{
  "d_mlp": 896,
  "init": "uniform",
  "lr": 0.00637,
  "dataset": "wikipedia_en"
}
Each number is 500 + 50 x the weight over its row's rms, rounded and kept within 0 to 999. Layers, rows and columns count from 0. Numbers have three digits each. The size before them is the row's rms in percent of the matrix's.

# layer 10 MLP down (transposed), 896x224, rms 0.189, rows 27-89, columns 0-111
105:519468485569499509499510544394493472489517509572485441426517449445489553509488485539500589552518461526483519526509428516477473453467534471474525474505606605570600495494496474469487481392496544547591559494570376453407438476483452566470461503488419432478473543408517395567460494501493467388564525496443497520543438568556526462520547498574
091:521568522484450476563492488545489543497467475521546448510565514463502622450463545451494589508448573484438456502473587521551479446610512487524505490484551537540520505538531536452415507491451460533478591378524593467474532468506442490486476547486458514548426610519503603543582452539498405561541484369500602425489551477564448415586472475497
092:546488575491410557527451426471482613548510528505558533394495511493503550449587462506466552506618498514570492497322510482467471474482563503500499427528515475525469610471485529554549413535548448451479502546461527459511418343548491651521501501515541515412513562489463490568513502501575599638562506516537544500560532407495449520524427520408
101:432475516521510549549511484497511588482495497521531520480515436526485427467482553439463487476518531500504454529561434515548496466561541487448603510430373545431468510515468590408407605518524477515476505487532517543527534502437496443440528421565469503512412506439512515487496577515469549429488554533535552465425563462479504464527498385531
107:472464526490519477413466489525569591510431544457582527468561496451504386477570507460578389503471514577580434492377581453389508474478459504497555423461503468544641480533548577466494455464514510367506504502578533445523501472516417564462470478514538500394532526505531478529547495525499558577515562414463504447518496489485440480469524431494
112:510476547510588450481523479453434511459451487477448516514526486589376596521549525646493544532522511458596492558583516611450469501457581509484488484491582540488484496520503593575438590413498550509444530479440417461488567478426585564530590427534417447477602488467481472446488475457509511516412504474523517540511508516461490429499550534540
096:610470487567499418475503477460553497496529509501442473415514528559548483511456485611577429442472588475450421565486434510531515453504503527464415562565466402557417491430543542493553478546556488515512535537542528497445459490520495553507544476512480402468504574538450437547416552435467481588566530531566460544498406408477490467489538481478
102:474480493428432360565495544570532433383519452455535477519535428567556490426515459497481461501565494508495480486513469435481497452476389532482589504407472507570572452551468431505506483455498446476396555484470450499581517494534433532468590483493415506594487489492485548467516531545523531492445517494454551552532490569543447611525465604532
091:551567417502529494566489569459495513451501508495470425569458508614487482498501543556484540476454512512445530538514490480492387491494408484498614442414429489504516537410487493478523475452445388497567473565537487455563441450471523637499533518469530503511461488473500476496563497473525456564512500533554568469443479420422523517545417501532
112:490416463506541553494518499540554493484542520509429510476480461515536575516543484463538516546512548612404423503572459522584468541489452547472553503458555438484491549469449504523395514543503529463602505482493552647532473576506469518583581555491497520405446504511515519487407496458466595503595480608495479446387489534485512550520496450517
107:487517500531500455478425552477439510529494508413449524483543505493534592361503540538522470568474502560535487471522535504454511493496505520466533459476590478455603522459411531477506439560513555483508472461502558570552519534463497564480636474489507493439530603564541443473540425481501537497479548503561452419451516576515406610511507471431
109:498434530447454533489373450522531457462393427531526550508449456526503586542479517402484461504530468421483468461456473456519516496479460387476471521502433549511467622421503540515493553525500424510515542531491558479484523574543498543432609491542572383497521438487457447480432574506492514522436475518596584504665500529480509489466561543492
091:537575527417413510491481530502546499445469489490473441543542482478540469533503513537504532513599531611494569488461538604497410472418557546505522459496568473437613681514486515609519508531440470448456455421513491513440530447456507376492548480508560479539482510514467458570567442414488570563451534573406431446480529498485472500514502549469
096:461538594534562489508453600501433471583524528454523539490566444582446485621520472509443546415503499421458485497533564510529505447488481490603516418561449542558495565519535580581530519467505545493536490439456485501484458535456529436575399565495507570571513447409506508437515408521501551563518455521472377479424520544473575544466540570449
102:492560474547511487644487551589431479416433526497473534472513509500543516569531495491564564411428475545471438465461573475535419538422531451464554506520426484442464534448417523544419478576425567397532503415503469501528454512579488520550509534535408485524553399518537569516413475486632494503487471551465506574548403575580509491408496444534
096:548497464499528565486406477442506514516521372439414504512459462503506416568540532521481432510500571559470497412484588481508526542491444568504548476462523441544392440495437501536448439465470440473461516434502522620520533552552418550518477542579501492512510533502485435442455545447546525469534545515477470509470481486469501551485509477463
096:548456468496526546419504570503493482523503448478473556499491468502441552528535613464519480505458541563549523475452506545484424511502541499459561501493426557429488435548517525551556561502532424517549425551484421502501421562480487533441437484571470617564496464480576560573484508474473487508504561452490498437421440524532492520542471501535
103:428452498529567442534473513485527434539426388522589500486506559444560408557508473552507524430507508468514519413617546529510538408445584548538414544472524496452459498440459554494510514536521500456436535529509576565520483485444442499543493524474553519518547543476466619455493438448448456511537572476473523508516580469459468595480404440546
099:501532529472482468509492525560502494475485445456518498444533438502516348560383431550581621559485554515444448436504478514498541452537488541467561548557496410507449412427552440511483479486466477557463431467510494517456548416495523409421430432491562550508547548430528493441444410513489582559478579603547506529470473484441551576504435453553
111:453463603501503456455356543482527543534577454587554434431522457480475534402465527527473454527529570423529587430561410547482486520547576481430573512530506485471479469542504611453413538527573496532522406468486638468589593417569492535511464500539438448490468450523564470487453495457529495538507510483484548507520507502546479518527521497502
087:492471545484417499485474480544512660459587580422542596535517577517558447445524506539521507571558500513520497508479420605493535492505523463474570522478456459567547534592557529466546513370548506527473494457462403587538481511493578547491505453474482422437545501394509553482526489482433452554588458484505555443514418470509446550556569532584
095:555509569430527535456569549508519453448430479460553527500485408569505459420486574498491479465441489459609504489499452458396438553531507539425470402527453443473553458472500511523484433575499524550499471488516447502535477496432430469472460480458546559438459405478493572512572568446467549495474619547430529600419375502507494508500460448518
111:501523517570534527562504476513493523497438442503483562571318527504436604488535529492454538469466561506579505497445492499550558470420529469489484454415535459563527530518488588544513401479437460486445643520497528523478442610461416423545656439445503449522534505558522438455471547479468518364451499408506538564527475522507613463487514512440
108:468479460470558598401394554501415493486403556488508648529557429498527409509555451515506544529476572498586533461618522444458480445539491440472533428501546474563490539409418425523527474503456536458543496440520452466500480607470537538476483496519503460561555483418537465472529447504505524559448467528468570480476442527494486561541523493457
103:495647455420498538518356554552486480505440500528485478472504425428618525536551453549599483544469574539474535522553534521520462496525598543481455552601467414495427462561464417472509603455488465505548548529508548484434418514486453519469517426601512466468528495566528497536488513541493457533523503554473421511516544599521452596551489529490
104:471611505444507465502539551507431471556492396514475410470413462551561557542559440536584572447477455519490374476539457527519554527504415510524419521445458524518488480489551481532508463426514450445548504547445397586551486442537548448427479581530540495492493579523461571535491521495485502449488542472451505636537605495469467469524496462482
094:496484441506505438493561518417518444540492500571513486518487501474469467484493514478447464554370370532468490446500515480448527563538614506443426574563474482471503513397504543408580513541532520555521551446446444512495519498506588429466470362443547486439454501532540518438454390561484533521490487463442511469450487483480472398502453516492
095:450469536439491592498505480470576475544544431563581455582421449502453522502536484544561451467572465488480450515507369403547486515535506517551542545514559497474467446531587577499449486468482527477463536518563534492542504485436440533443488426482478432511447614507509515521506518477410541469445502563512451532448568445491526522422514506508
103:407564521530536540402515425553578531496535501611576553427505509462540557494442424548472520502566499548520549503457512374521437440418525531486624519488575523402403505453482479534487493476543549448488414543411543509453474479529521548512584501523542418486543557490430474499573568437436606434543485458496417484447601484502500487483490482575
101:501621511587531559537576471478548455536450486581497595416476577430432504535519494422411615476436504526531494501473601524585500533473472527504560606436442515515481497475519521520391497596537510475380509509530482511491493496534548544515464502402618475428495401504431444479494486515519520558506510534523542526478508474398506559494556552473
076:532479518570542527497501419515573553475493447513503492508554490418491416539478488622488596528427529514402486421490539540368507467481392538491510498550550513473508605521542506462510526478560480594495494528443442509497529477544625415461525517522505485487568510576515477482580440443519489473464447556356476551494433480426421500525433520481
106:499490391577440505498574455472538433491526527567397574492546500547422465381404563544588489454474529468520504523457488544513456577565533520438489504484366497529473457477487535455556484587507486543551432520440476402534439586470427587557544498569451498515472442480481549437450579531522490484406489448501465493563496453499453460551475483548
094:520551424531494508479546541512492530395528414446390461496388518468465532547544446484454421540419558463515496465391479437507505492548455419535455506556619489571556501539426499484455442551508510535608500426494550414520531562521415581470616516457453500590532491552548481530435526558543415511568487486511392497454466503589514486548514502477
092:473475538542473557513507535428417577483462504390450447529504511542503518510562501550565524462489468539427455486490545453517443562474421503492507440492434598515454495487497533546439431488434538435546567532452432463539506523521494411522439499460464461584550585564478573558554456444563479559408467532435405421515458482532461540474397498460
112:537465537604511600462557479490508476529453483518497417497499465543480513466484565471444515526470584552486501511521370577489528408527520531634624548482497514507515615491488427518502481555411438479420488529532454462466500442655483467504508446446559498479473535486484513489469531524507491426482454593552496517611454537602543463513423435507
100:428485456533510453510524500459508460556472493442481520521557446553483481545454484565474619513487525467497615495454481486618524498455567555454505495542534438540535519458438494449529581508522552550490534526462547448532521555469551379461542508548483459480439490539500556515514438506514467500472529431493541548487540534558393557560452525451
107:492506540433465520478534501490367525499549443477483535578548451441511504464565453527495575488511504448513446529440475403497468492419455471417509579512514578514429486397523463475551458541513448466429510477447604584581552506436480447512509594577528543435458468478473437494470481488498575543518515423472542444467471478559480556529501526533
087:528527517509555418552454490528529465494416519459567499515519486424318560529630437469491546494483602371476515498471404523472519584506515427463553471492562551518503464510516445493469478518507508488494435572503546521486452513503398534517574509503533474544472456470486423462511382524617529500488536513527543480496530467580486511458486489402
090:419390569541488482444545464492422468531488493523457494479386483516459487642527453499535474523502473465547533546476538514486452474417447550478527544501532465505468476501479467492502431470461493489446517560525569560504541488504448386534557545503535460559525524526587494489633530516448608524492526564567528585532427440557411473533562563501
086:491486547598525588548534531473421435523591551453581540579580440530554484450541435458529595447429460512526635437470568567459516504554510498501539535454394502538607488442502548596477482546591523530482542514437509514506536532596501522467554476473475418473433532472482489502569577539527489443463390550469493496504577429455485491444529539509
110:480498493572526517525450545437529500536450434484508480525475493540513508415438434436519494490532528590499409587508556498473487562539498583550539436471559421520516375521548487501524467477470483506485460451504451496479481582484520529582582474536504571450581526429543419521546559480411409593549486519447478544528417492500500494488632636479
096:497520436459463494542508553497476456484491548406565426516458470540487586455554486529406593506503516540531515546488487470499534484538546460390421443520560529553646530427602518535504606490517534550565499435491414516482533490509437506523595553501579498582537514472449592563487490525526532481504397521393555486526552469540493450502428577501
109:532476575522525468508548610525554525507549525491489495477515444569403505429536555524488528504581543413510564608588526526449606529485407414459502534503528483497398555504499493541557474495321490441457432534400410507551462506531526421545494457564504512540586518488532549534444584455504519428535447462634498603486464510488490522574541475497
101:467451517526501390486419621482408504450461483480476492510538507564494537479560477509499404464536464478467481497559396518451485525539499476515477524477502414490471510526561512512405421437458429502472553560436477493510528448567421434493504515462549484524458535534527520505459590476432469553456536469554589475531467440451617473444496542502
108:458514546549523527510523572509508506538564483457503543543529468516497511503514560470493586528575486451515517519423457408502389559466477500453529501437515626495406509452487518571486576480530470489571613448535486531568489481534489569427442554453545516547479529516545408583491502527460452452556499526579509550586504473570410516529434481518
104:460410560497567482481519497511505585497514490542495514506474525457509573499463498451502490473518561544559505498551527571585615516483516540689534470500514556467393526465461473478471477478502517498592480496520407435465537481458601501469616522490523514525479525519532478509390514550471557480521527505543481499525527521404518504453535579550
102:481448420507495543456460517562579514577562450497587490495418543506471482448471457498466499515517559385425526571525419383462427532512437508446496540528526520586519477450511492476447501520539507504602508478429499457524607485485532416461554494545514546477497473445494439586421479499525512541479367505466523463512424514513528582540452461481
091:459487426487503488525514485524522490400402542450509426499528470518415509483540443497511549417550510530460512453495506555486580530460615409424501557608439456471544509495481464470445505563452492516494522449573473459420518497480530465549489489420535563577481460475559487487548529427470508559454557488430552487537499506579507577434551513528
090:504521533557508545502439419449494415515531549521405620519535423531562581546516482537515475476542460502490383529490448498520514479473565523492537474519484466624525446501571487517401426464453532480590306541551497500482540519510398593529480459473581439493466496583439548452512535479417543527562490500543520471486495510412488542527511505482
104:514468534433427526419398501513426483454470578517524536444437580425568435540440482501428420490511530553543468462489553496481482395424430460549494544533550505506503554456404512613577459465515541442500424454495560532556388437522519513455482497509512437518591524476578434436495516413517544507469452552499444500521498557431485421542486485487
104:512486495514554519481572484549483512501505492489452474486510550511478452506561547529510475488514474466521453503449433402383502388396507568486434568452488557628602517479565549538539567507475469609531559465540564597569544455508427441518439536507573462593413537481461520529491520454597433499479516542408468484505497379614522440514454497536
101:484549550527601620416379515462502581507529544508443495494436502499500479510421538414496446521433508499424499473579521523482543522529454484471554402536493581489520490479443480509516424431489546451429506448521451578527467547520410426495591490498530528563562461530418568476487458456591552475474540494439484442450479523500450450547530474524
108:486480470404567438499488589591504538591475535461571462511475531442468499526496483461568486489468454481392597473494472568465535522446511424475468503522555466506555517543447495459503552571552536560584486550459454421479597548500511565553514489478563507465578523521475502459488531524538444518605500502446523490484492474566431485499513514604
102:505519528412559479566541484455484427536491445505473384478421499516474529454485499477491469471434524553406391451494516441454557369481467598530603525494331489565442503450472534548443447391510601546540469568422479549532511518518470529473412528518524430517527441503609502480526618508447428548489465527418540507500436450505450477515510457464
095:473520501502414587520490540473455540572529473495466472539548533481470508597558398500602482499504466485499551475579466500561454502458496417415542580535504484530542549513471507439560440500513513557613516626461458568478468365438495431490550574473549492479480529629469491503509406428514554527494402483523536488451565631491527564567479464536
097:547473475467564479406456527507455530544419522466396492535438458460487423466619533531533466465462487403450521423482552466401538420581454555491440437534534482410600519457585525452560393477455495527421566489473471552414428469510449430452586502526519544574515529443406444469440518436516481485557496478594534543545423519519575423552493546464
108:452513533523558475423567411550554472533398547427537488506477489548431581486473476624536489517481583418440457520501488554544493486500553457545484458473440489368598533487447526479417408544572436457649529516582503492554527549529494492435435513478556522513507620534502544561512514473403532418489451505558496518518514508489503558451520517542
111:510571518448490414481463552492468449430449449440580515516483550573527529493573493484517514480531465557549488521621495587496515584504661473567415427439517496475476502496405561491580400446490418477496478552379533557439546457536520522493409508573484471552560504430570500515523502418460409568498456505456476457457512423488458399511444462553
104:514473467481550548479447541466553608468561475567461456497535592528522455528452458411533503550465537574472455455481564488596545589576484461413489475604465590498500534473479541545536498599403463514586539460579528452455475416520462442396524513358456531578546526542558437531392530512506551501523527381475494536507423455567631473560502539546
088:456516549599469525556511538585501480502412522536519516503525468504515605428510499512485557442563538446481491524608565428362562526420536425519463534475452420509556568593490566576476503421488531509502589454421576518338493476509492534516539477504498439503508466510501497587505433484422486466411498490537469446452549455474553486451542447484
105:453503523451505367532495448484493534529498588533470524541500530535471573480379455527536646526569528510503519546418388524445507455476557586482490514470482610448440519529501541494513527519526412503454452596455545519494572549454444478533442411607557556526507477573485562521507554378503451562439539467430504548471490421475494515465539531512
089:543498504561597547520419457537446509557521511529608564492437566443451471524393401567544449435433526483569442557516498522491515519426457503479482535469476439480466495513519509499389524435494418556445445537508453506519477497501629431552447437419524472569441524465454469500575492546459490472481491520392417514413562487460369485416591523498
096:459523587426472431470526559473445466512422427508507562469554438476486564440519527473436479564560484552536572528467536562545454421479406497513588653449541462422537585504535531510465506398566420524498475464511425494484438504473607507504518517492500505475498534497510458543584441471494537452499527482507525467528606420480530411468498453546
# layer 10 MLP up, 896x224, rms 0.194, rows 28-89, columns 0-111
098:516517449517514510563523532471528441487404501529456516529508394464566466544553496463492506565494457411540526438473508586465483491487576408466502552484498525519501444486491545532593550519522598407585462515473559552515456518495551607550552514500497545459511444405471530388400588475495559498446396512440525504459460515409575500482581424530
103:563504533524423410481475560386514578513564462529519584567533543619533535505493530551476501552582465455505507531452526526426464563584467513486431581538531527480520437591414531429561461445536530455500495526506504428555540596557533494480526519498465443507524374457501453501433435543390454491492461451595550541662440520575562582472628577514
099:488473500474437547445495490522507492526424487479465493478464450470552573526476597460526411464450562478529503527501453560531511503524508479493501599436476446430481487464535530461476416485473486577499501550464454467537609456542535566449482580607425479394464555391521472566524532540463620499532521509482557485484439420529555552458556534487
104:564459476496503504539514514502438506575513453496579486567566527571501526518552465465468440501594544467538519438518492458430640508482535499447547575538518536519455444521457539500504429580570520588577642420459490489481506435456495535502454600466487405523484564459461541597577550445510425479504513506511520498555515569557494501496517466517
111:520555486517534420503518488530541520567525458484520539440508531545532618428526496558413490532479437443456589470435508474449524485503572503459428535460475573516440479559553430503505554481539398484606520513518549513553503527481529619551518470583516538494510491546542497520624442523496444449541519419547511488544519496481558506448478533570
110:501575519516575534423478569469488486512496483522483513497521533529420538455393502518415515540587504575495427501492521542475493478538534539493525578492514521518530519467588549474438475524524447487445524469555522449367449447447484473492580445458482497502559429579471471532504425441493537357428432439596592472477600556577591468497606511589
098:510527557506545456524474534481417551585601521611523499455589515410476521497551478502484477468503493415495460473431489508584496482540565529517512384519512494439458574537536526489434496521491499490522478504517549474360474562506565524529465545541583524488485561464489536475483498498521502484495461449536541535542506476431491529423465477540
091:479483616507398559474438572455455516521576521516541448528423512527458469470516501530491589512507360553481443504502515450569510444436489541587520433599543444511484473515551487442498508569544542544506538513514478512472484527570525461418555565525483501498476487369490540542437566587527499458487592565575585462538580522478477443611583475557
102:556558489470540535465557417468544424432519458569500576544434413569565452458520514561564534458473504477525490441503422498533554586510467429425575499506598442538542556452598459499475467556507502516480500526460437572543471551431562468562480415439587464595405405502447521494450581429442548502491462535490559588492494461477575490485497543430
100:656544584542544440510484571428450565441511404460431546462497388462555531412492536512443531538538505438485454435437494548567582435474547530493475555508525589497470581533513525463423522519558546474476559590517487445485515435456544500510468508374466469466434462574524589640584507499623497494474498563559528592498552502543493536471477464486
104:487508497557531581405493519510588482416483590541628469595575452562473469509509485387526489570543534452544494534529485474539470536433627445465536578484568499518481486490498434455511534480525453526476535506357538476530505528546528572538438444462545519423512512500503419512459543510581423568451412491577474461532507488499530517484466405503
095:493520530584417539519536451527492582506538516461426372490489552554537453557503551488536481509487493497498495508370513500450539568525505461474463464545519590588468435475509525458468517530482530523555462515533558486484474516469507522584566452470502476545483453433529534523539531537490511452566515592526553587595456572463507518497431524474
094:488483524425570441463560450580431469506510489463517475518519462455475503539514460480449496507582525534451518463479526572432494430513509507520468478453442456530435456441481547409450450441496488607506444604444517505482543454471487560477434477523439510462444496595495440510614568559482465492568467588514602458455479465473506647557557534425
098:603473480519505467457606501447538508442530439460477551525564499486578448559517472498511454419512473498443491508459467553497509502569506505489483530504444524470488554475553492444487586569472479499483517516465536653496458487502492546602449559510462525488585467522510496659584494480493457557532541480528445521476489532553575432473528496429
097:519582474511451537503507470420547517551468533495580531525469487440599510492448484432451502556465433530479494523543662445480484567496567539470509436537471470473438607471588597352527533562469543504510466453490398545509534403449483428535547526422449481504596614417538499513477542488505549495492564495503447416425498466558448562517480473415
092:487427514519487464509521461480531464448518517409472601461500464456510427521505485532481495424458488527521438558552470574393488471432560380628454540494478502551499393502421458463417498404573538587442557477461511519534541467486430491602514476372532527446505473522409436438514507544645552561577491450572554526501530467501501462414493458502
097:488570507549558495555460491572513528482416435543536528451584556610509516560579513523451480456544483476518584534521493480500495406481398470503497585671461455488528437518500622414555588434543466461405517517429495548562559474496428491536495483480467550552525390613472483520500499447511491433474530423551428587470541467486543466494482531514
102:508488531516497445465492503490462552468551409549474443523432412483474510474423499448459507567546520508470441501497486490475488574488557474428472544453526535502573521591479505435382428551565461516554449470667529557448515507495555465536519518540474544451514514573487539541468518510581483489429371593528503469550534515487498443456479478524
106:499547511576481427516552452486565489589563567609461474409520486618436480414472457526436502492516394477475446527533594497544561556491485570449653470601435521502432487487461479466565458543487451532444516500373558438461498515444356469502498494556520400495612444519474452414532495450459502552497485528537502545460358541455496489474529567487
095:529479422442519497584554511506466436502485582552559444522581475545475456459463536512488467413466468535575508525448546530565483541461529522497524465504484467490524478585420474464543506577593435492458529536381434540529520482418503426489500558533508416453571583506563458379590464463513526486507588529492416500442495602432547536601527471405
086:529547442452581550463534483502534481560496541485443477446506425582448509537396431585467495455503550403595591471450524598430456525493563540459497490543468524439578469547511444438480465535478576545551573495556512552397480571556425427463447436498523547603501505514548505475551525466455505414481515435516474528432504463569492508556360478419
103:517500563573476427587487494536477544499589447577524558522506481440552431512501481487491608544514487544361534454433518567509581681505453481462503462485572499366506463600471482604514522573559483507487611479513495513539483523464496486451495479510404457542506487570478456546470451476512555509466433466570468559484499461541428455537543532515
095:461438528513474541560474510505538483478508407490476539554484543511636445521548445480538543500589576525415495463386530451494509556471556414613553570563526453461563579504610522518528410529463525494577523439577507551520406454464480508461479462458404532516529462578493496519647506518467481554613521501612480465546585493483490465482549463431
092:511490488517471471435447557470537560529543544507435464494525553552507425564581447544527541487597423567538447474555472473564539520579495542466497564530500423429526519463478566431509503500570480505370455535497523469491513494480447443474537520493505432517458464658458368427454462501511573404507490492528521463485455519624472528479510483499
102:493531566577463545547514482439558473564470623512469529610577513471502510462444470527528484642603543508447486473475563540460471517497546639497592503537534487481530537497450535571474505507570490470528540508503464496471495503540514456483475483526416618498525445480526563500502445535555514518484395509508513528476508511497706473571507425498
097:542531513524522606396428537570523537515516447547458462477435496555522576472453390489548542531558518486477559464529492506461541500522464444571580502487538590444472424542513482378602536510583479532462549483575470525518616548524585434441525500478502369549548449514481515474541536469511435545492484543445475410527523507629517434431600509505
098:516501438337553470548519451544566477466531561398534630480465461474554463548530543511490501491559462594418621482534471521523519467422580540534550541527510491523492507376528531517476525498527537475489497446540451504365393512530454540521481496450533592455486602496496507537519486499578474464433421480608456532444526533472544531480520490422
094:444509455546598459447465516485516561501469478486490526477485458462502564451476551445531393500510544464478520527536444504510612578480586609527593551533559496443505467464437403463491478565502489553414541500506596495548463489498503535414553471609470538509631576518484506506504534466471549527415459541502467570571546466496517505509456444484
101:531480493429493517479448457595456498527598445480479510460435515494556389500517577391462522451568507485576565490458595507554545476564514484444496471435489460558514511558496518460371526464402505527483485492505608548559501508436493512566500603531559555481345457494394527529474529549482534476580482515444545512485485418470526457427476596463
093:595607491533550553507500414477452527500446569461571499448479486527481635507497478602550454552476503523560521537543658567538497427397473476507476486494542529528502522536504487474467493471522472503528525472481546448610529547583456435492534532486567546505450581512530480427412574505504559487462513421518522524520543485505432552547411535473
103:477507438510540397448471467484579419470588534589511465441569430550512420550542532536476462483452525501497505496515524443583448525529500545457453517471473511438602512496431554601574614613492568507513487484499534517450544364508440503487613594579550463559511532565540523464455544486544445503528567505399499477532529419437401599493489481438
095:513509493460556505525574484514472518486520437473521462407462507524532442418478527453439503468445437482421504561605524570483503500538483506473560470524483539473498424546539495587476517478452434526470558549544525533555473556400551463589467481449488483381440483603499426511568411545442546495456527546459427594625496420523491455501555457509
096:586512467527482550488486470493589449507539538503463546561574450495431504495440497481499459512532472489506588531418516514564524417427515510433524578570511485566483450585566492472575587565536403549454492540570519616495535636493485435486470557526498465442512479488480512551441508491455515357499454608428545635517584508427529548432485586400
107:514463471485497473558467523569531474526567450455381507515504500516482508431414454468493551605532558526547478465419492429511436546458501510513479592521460471459553557493490554457535542480548542448485503512529557438571549483516592519500542596558582465531468504558519615360460495533602560438487443527470542529477529499500517563414483547543
096:495444552507486518518500543518475477492526509553496484495551497509345539435516540523499428517428547540481433554501585406451520459438486627566467542559493425430564539477390445520468453572440450557562498481461543495475485552492424616545604542512551506466571526419512490548422515467462519473554550461545508570489446516524525576627462525579
096:564597543511507596559563469495546504483539460458504457502410526603370512493482511456504559497499395466504476559447536453545494489540594541467470519478497505518480515503507498525459541486543591581565551553446467527496549474602462529571474495538442446442517429477477517440412534466501529453554502540452346537513527470549557458420508475645
100:501513479481494511537531509474574441593565512564534465490394466533504488539442524609525481512491505511555497468462551575436487461431515431510486404407459544486497536502466508449471448478556555498587482512452538491525493569508472443512419425470502586533521481502413578516550483529511473431479491437439465493428582467521559496412484476439
103:539478546459607442530472482416515489593522527473469575617545437471507499446601445432411536548466470508514509440579509489629533533430498457433490452493459505427469575563544556451524542518525487477513597468519522567499559531484395544484516552538545546524499567549453482483471495563501508491580543457528400525499578494532437488498522432482
101:448530485440588588516526533458585535489492556430518456513541401597552488457500523447463465579508536467595537549528483553561534471543427525467523479537447491493509479481534565516528467510484512460510496464501525531537600549630631499507495574593512482563554615493399503548504507455516455471486606494474536461451609574483566599563509602505
114:496506474486509401408518556516534532480505483537477449499457503504426531522432457622470485547495552541509476534466513559536514407537567478489487465478563500479594556562503511489480597558528477510565533551530545625611495488506542463392511614563480531468524518536552436467384527533451499477471446478543520470523541377460500551477512380528
089:565488552448602506483473523466516507516547457470465577431589521521576430546452447460430543498525421498576444516446497651507417536528427596489576520473469566571545507534470485481491562549422554478583523506494499556486551494588582456502531559406484496370491439563493416467569515447400411524453495423516426442446548510470524510482462482504
103:518546457530534568514436514536494502514485370496442534532496486511454517533374555561514458478548433449513449398468483460486475455486472484482529535540612520527501549437484464413543462551546535496568609441482459564463532557575467573457457426460559475470577551508546544486483550485457525463483597503477516520611411589580498511504443472468
110:494509485517459561599423502528499422480472536533489480468543477478517465447493540484475510585424510385521494479477443452430487532487566507509502552468603509487390504530470468474508459456478546546539522576495535532562546500587507553517586559479483450473411556442520610515420505574513466481623429440566458482546511432567410515492544493498
119:526477567542468457485529561540465428534592416479483535503484439494439450453565474428501501540611486487541526552448476535546498638512501402517509484434560488471419520493601552554524627467473557516540647463508442525461436507441516489484422538398614485429537548484531560534541500460483433441470521493499556530523452557511493535509483541467
099:487488531457545519449505521383491553429478453511517491557495462478436474534567523638531563476542553439566537464500590487554493497401548498491572358502555516494527547534333531526514515532478429495398472514594541524488545471532444519504562385388407581484481432455367567504559419524608499497449473398485455538520438454448504488417484454466
100:558490562540428512411487600518466556428443408539493498450522559469471458523454499472489419483568487513483544522530440539601476541437493446562430478567557435477598632491535481482559514514516529512580531475502507462455412554580576454451462425496522504546517443598470522554562518507647533407453564490639598568483528513457499442543466567584
101:520485559508547610537504522390534473446510616512496522493517517531514484484565436515452536575585457477574578499568530572489542504552545536487463542427536591510528441534615480498503460462498509501458534500521480526555533545537569528509525428441482473495553588502381598494556402529398617442476516502555466508519449524547434440451513464499
096:501513532495503454366463549519435492422413477485518546524564519489473495487500465535419511493403454400548564511520516578470483575421452477532475599394484531427474554522457504590473547493460480512477455526488482505487521438391501551547445474480451480481541520669422554440495423516458471462517529563439544475584607496582528511488541430503
101:456495540441472434431568452495535523577496501567565544585512494467545455437448480514523528524493539522440534487502464596469505461513542445545545502647470523611437419397462502562470527501548484523539403455445450523592477498523597560554512479539386622555640500518518429527571566571517530578538516565456569517477420482518525495540516475426
096:527462565510470562440485451572539551472514464455514552611495558497437434477453481498424520512421530531452434598436539488494472463551453527472533547567508544476534483503529464408457568483540552418515555537452527444412553524559555450530481464448482461532506430476530553446503463600505490553487430595636488522532582540459476593451441491555
098:524495499485545536452426562517397469602589468485490422537499544555544526509593507533452594514492533499539493529461491575474644542547510464423617532491539535530526493474646448441459500556494495498468485428548431456481519406474500503512502526506525446549481556475485506513503505534557538442445467432442474463493524540462543489441433442506
112:481536508482511449445409500591509525456513495371510453392514470584489539377453601445525446489532549513533532530635447502487481453617455463454566536528502457482531442465592594474379502555422525499466545537440433518457504564544500570550471510529510525474563541543501555536600512481457472521493527454479598478450423488518520513576593454438
099:493517510547509520496530555537477455507511458454491487485413444455549411500505561521496554413463501584503503480460496487544621490477437464368514502610493552449497563521527489472452502458556519521574582555554473507429456450447475497541493452434380446522475493488592505424550575531591475524442470515406483513580494497512456536548606623466
106:530462482501516520471535489459475484600540485463560426481536514496455615461444538578519509501562494578455554505523442502514510542522507437454401507547536450479530476506536544441528510462629456554523607497462496543596540429476548482597411601545522580437549441494503531562570553597495479451577422511444453487470578488506476635431442484496
096:428507466522452493443568573488508466572592563395522528477543497464530441496518482525540458558534536457528562554581468489505471510421431463475475516441451505490585554363511461471460548527506415543444481526444517486523576611417513522431507521565460465451515482488518463514498553457520587504485491384463484452441562591427479436554468511543
105:558477480472550518421478511588495465480576479466542483502425522503508597566525449521459468533473416516473437534515509455555433557513442532388497464571535489533491541479613339446511460534461517371548456469462589524515525523474544483568508409529576520354435555599526573510549458518558558554465493501506481480442550587488555436540398465530
110:618555639506505518520436534491537599477536573512508509459509540424480515478521545505594513493513576489572487568563545557448492459604567475490489595502556522440535510460422523500443529485526474532524455519399621467432496564495481530620456509505516483476454448456485522553366494559495552508534479540418504602513537531500388558550541540500
102:520523515499555605508536521537553513488527491531527562469596488485439463494442449510516445597507575451513478489522655432480561575433574483489456459575525432450532594537508473577393509482442571544482564464543446483446478501580553528452426508590479477537483566492503428460458483389468509478575583489510444483446605444481492448485471453410
095:477481531507585516496557486531483492521460544577450558545460484466529578512550485490553408488461547450521452507415463539518431509486549511536603498450586577470454529478528546484531478541556481582476490522568546532492452486597482467567526492576419482632607497567533540530513518530483594494461473475500437552528503606651530528574569490459
109:525503546480530591447542516542419483616584507452477504407496514452479555471543535526484520489505482559529547576549554443544552497462562555512557446529496545481521484515413496446473583541505452375476539466496545539455406542532606634500506554598508525500496403454516490438482545503570544481533510521466476564519427512421555491534522494403
098:551534443529503507466542451460516472433444501486516415448568391605457520492542520500570453534568567502522569530454503487515529527564456473470440501420417551461596571395544501509518602539508507503561489397523526512501451630584449451461518530518514619563532483508484491509465571501618489500512597316553504488495502464559525511474478483442
097:541533443520470439498532497522556524501528489536486525556503463563509450493518450429474509541555495547469413528480457533530593524532507482579491487510523552459498507555433501465545495557507621521428493395432504489429475507527475485457509386479526489580419558429517498481556478441398609557387571484529468395537506555502561502547448490527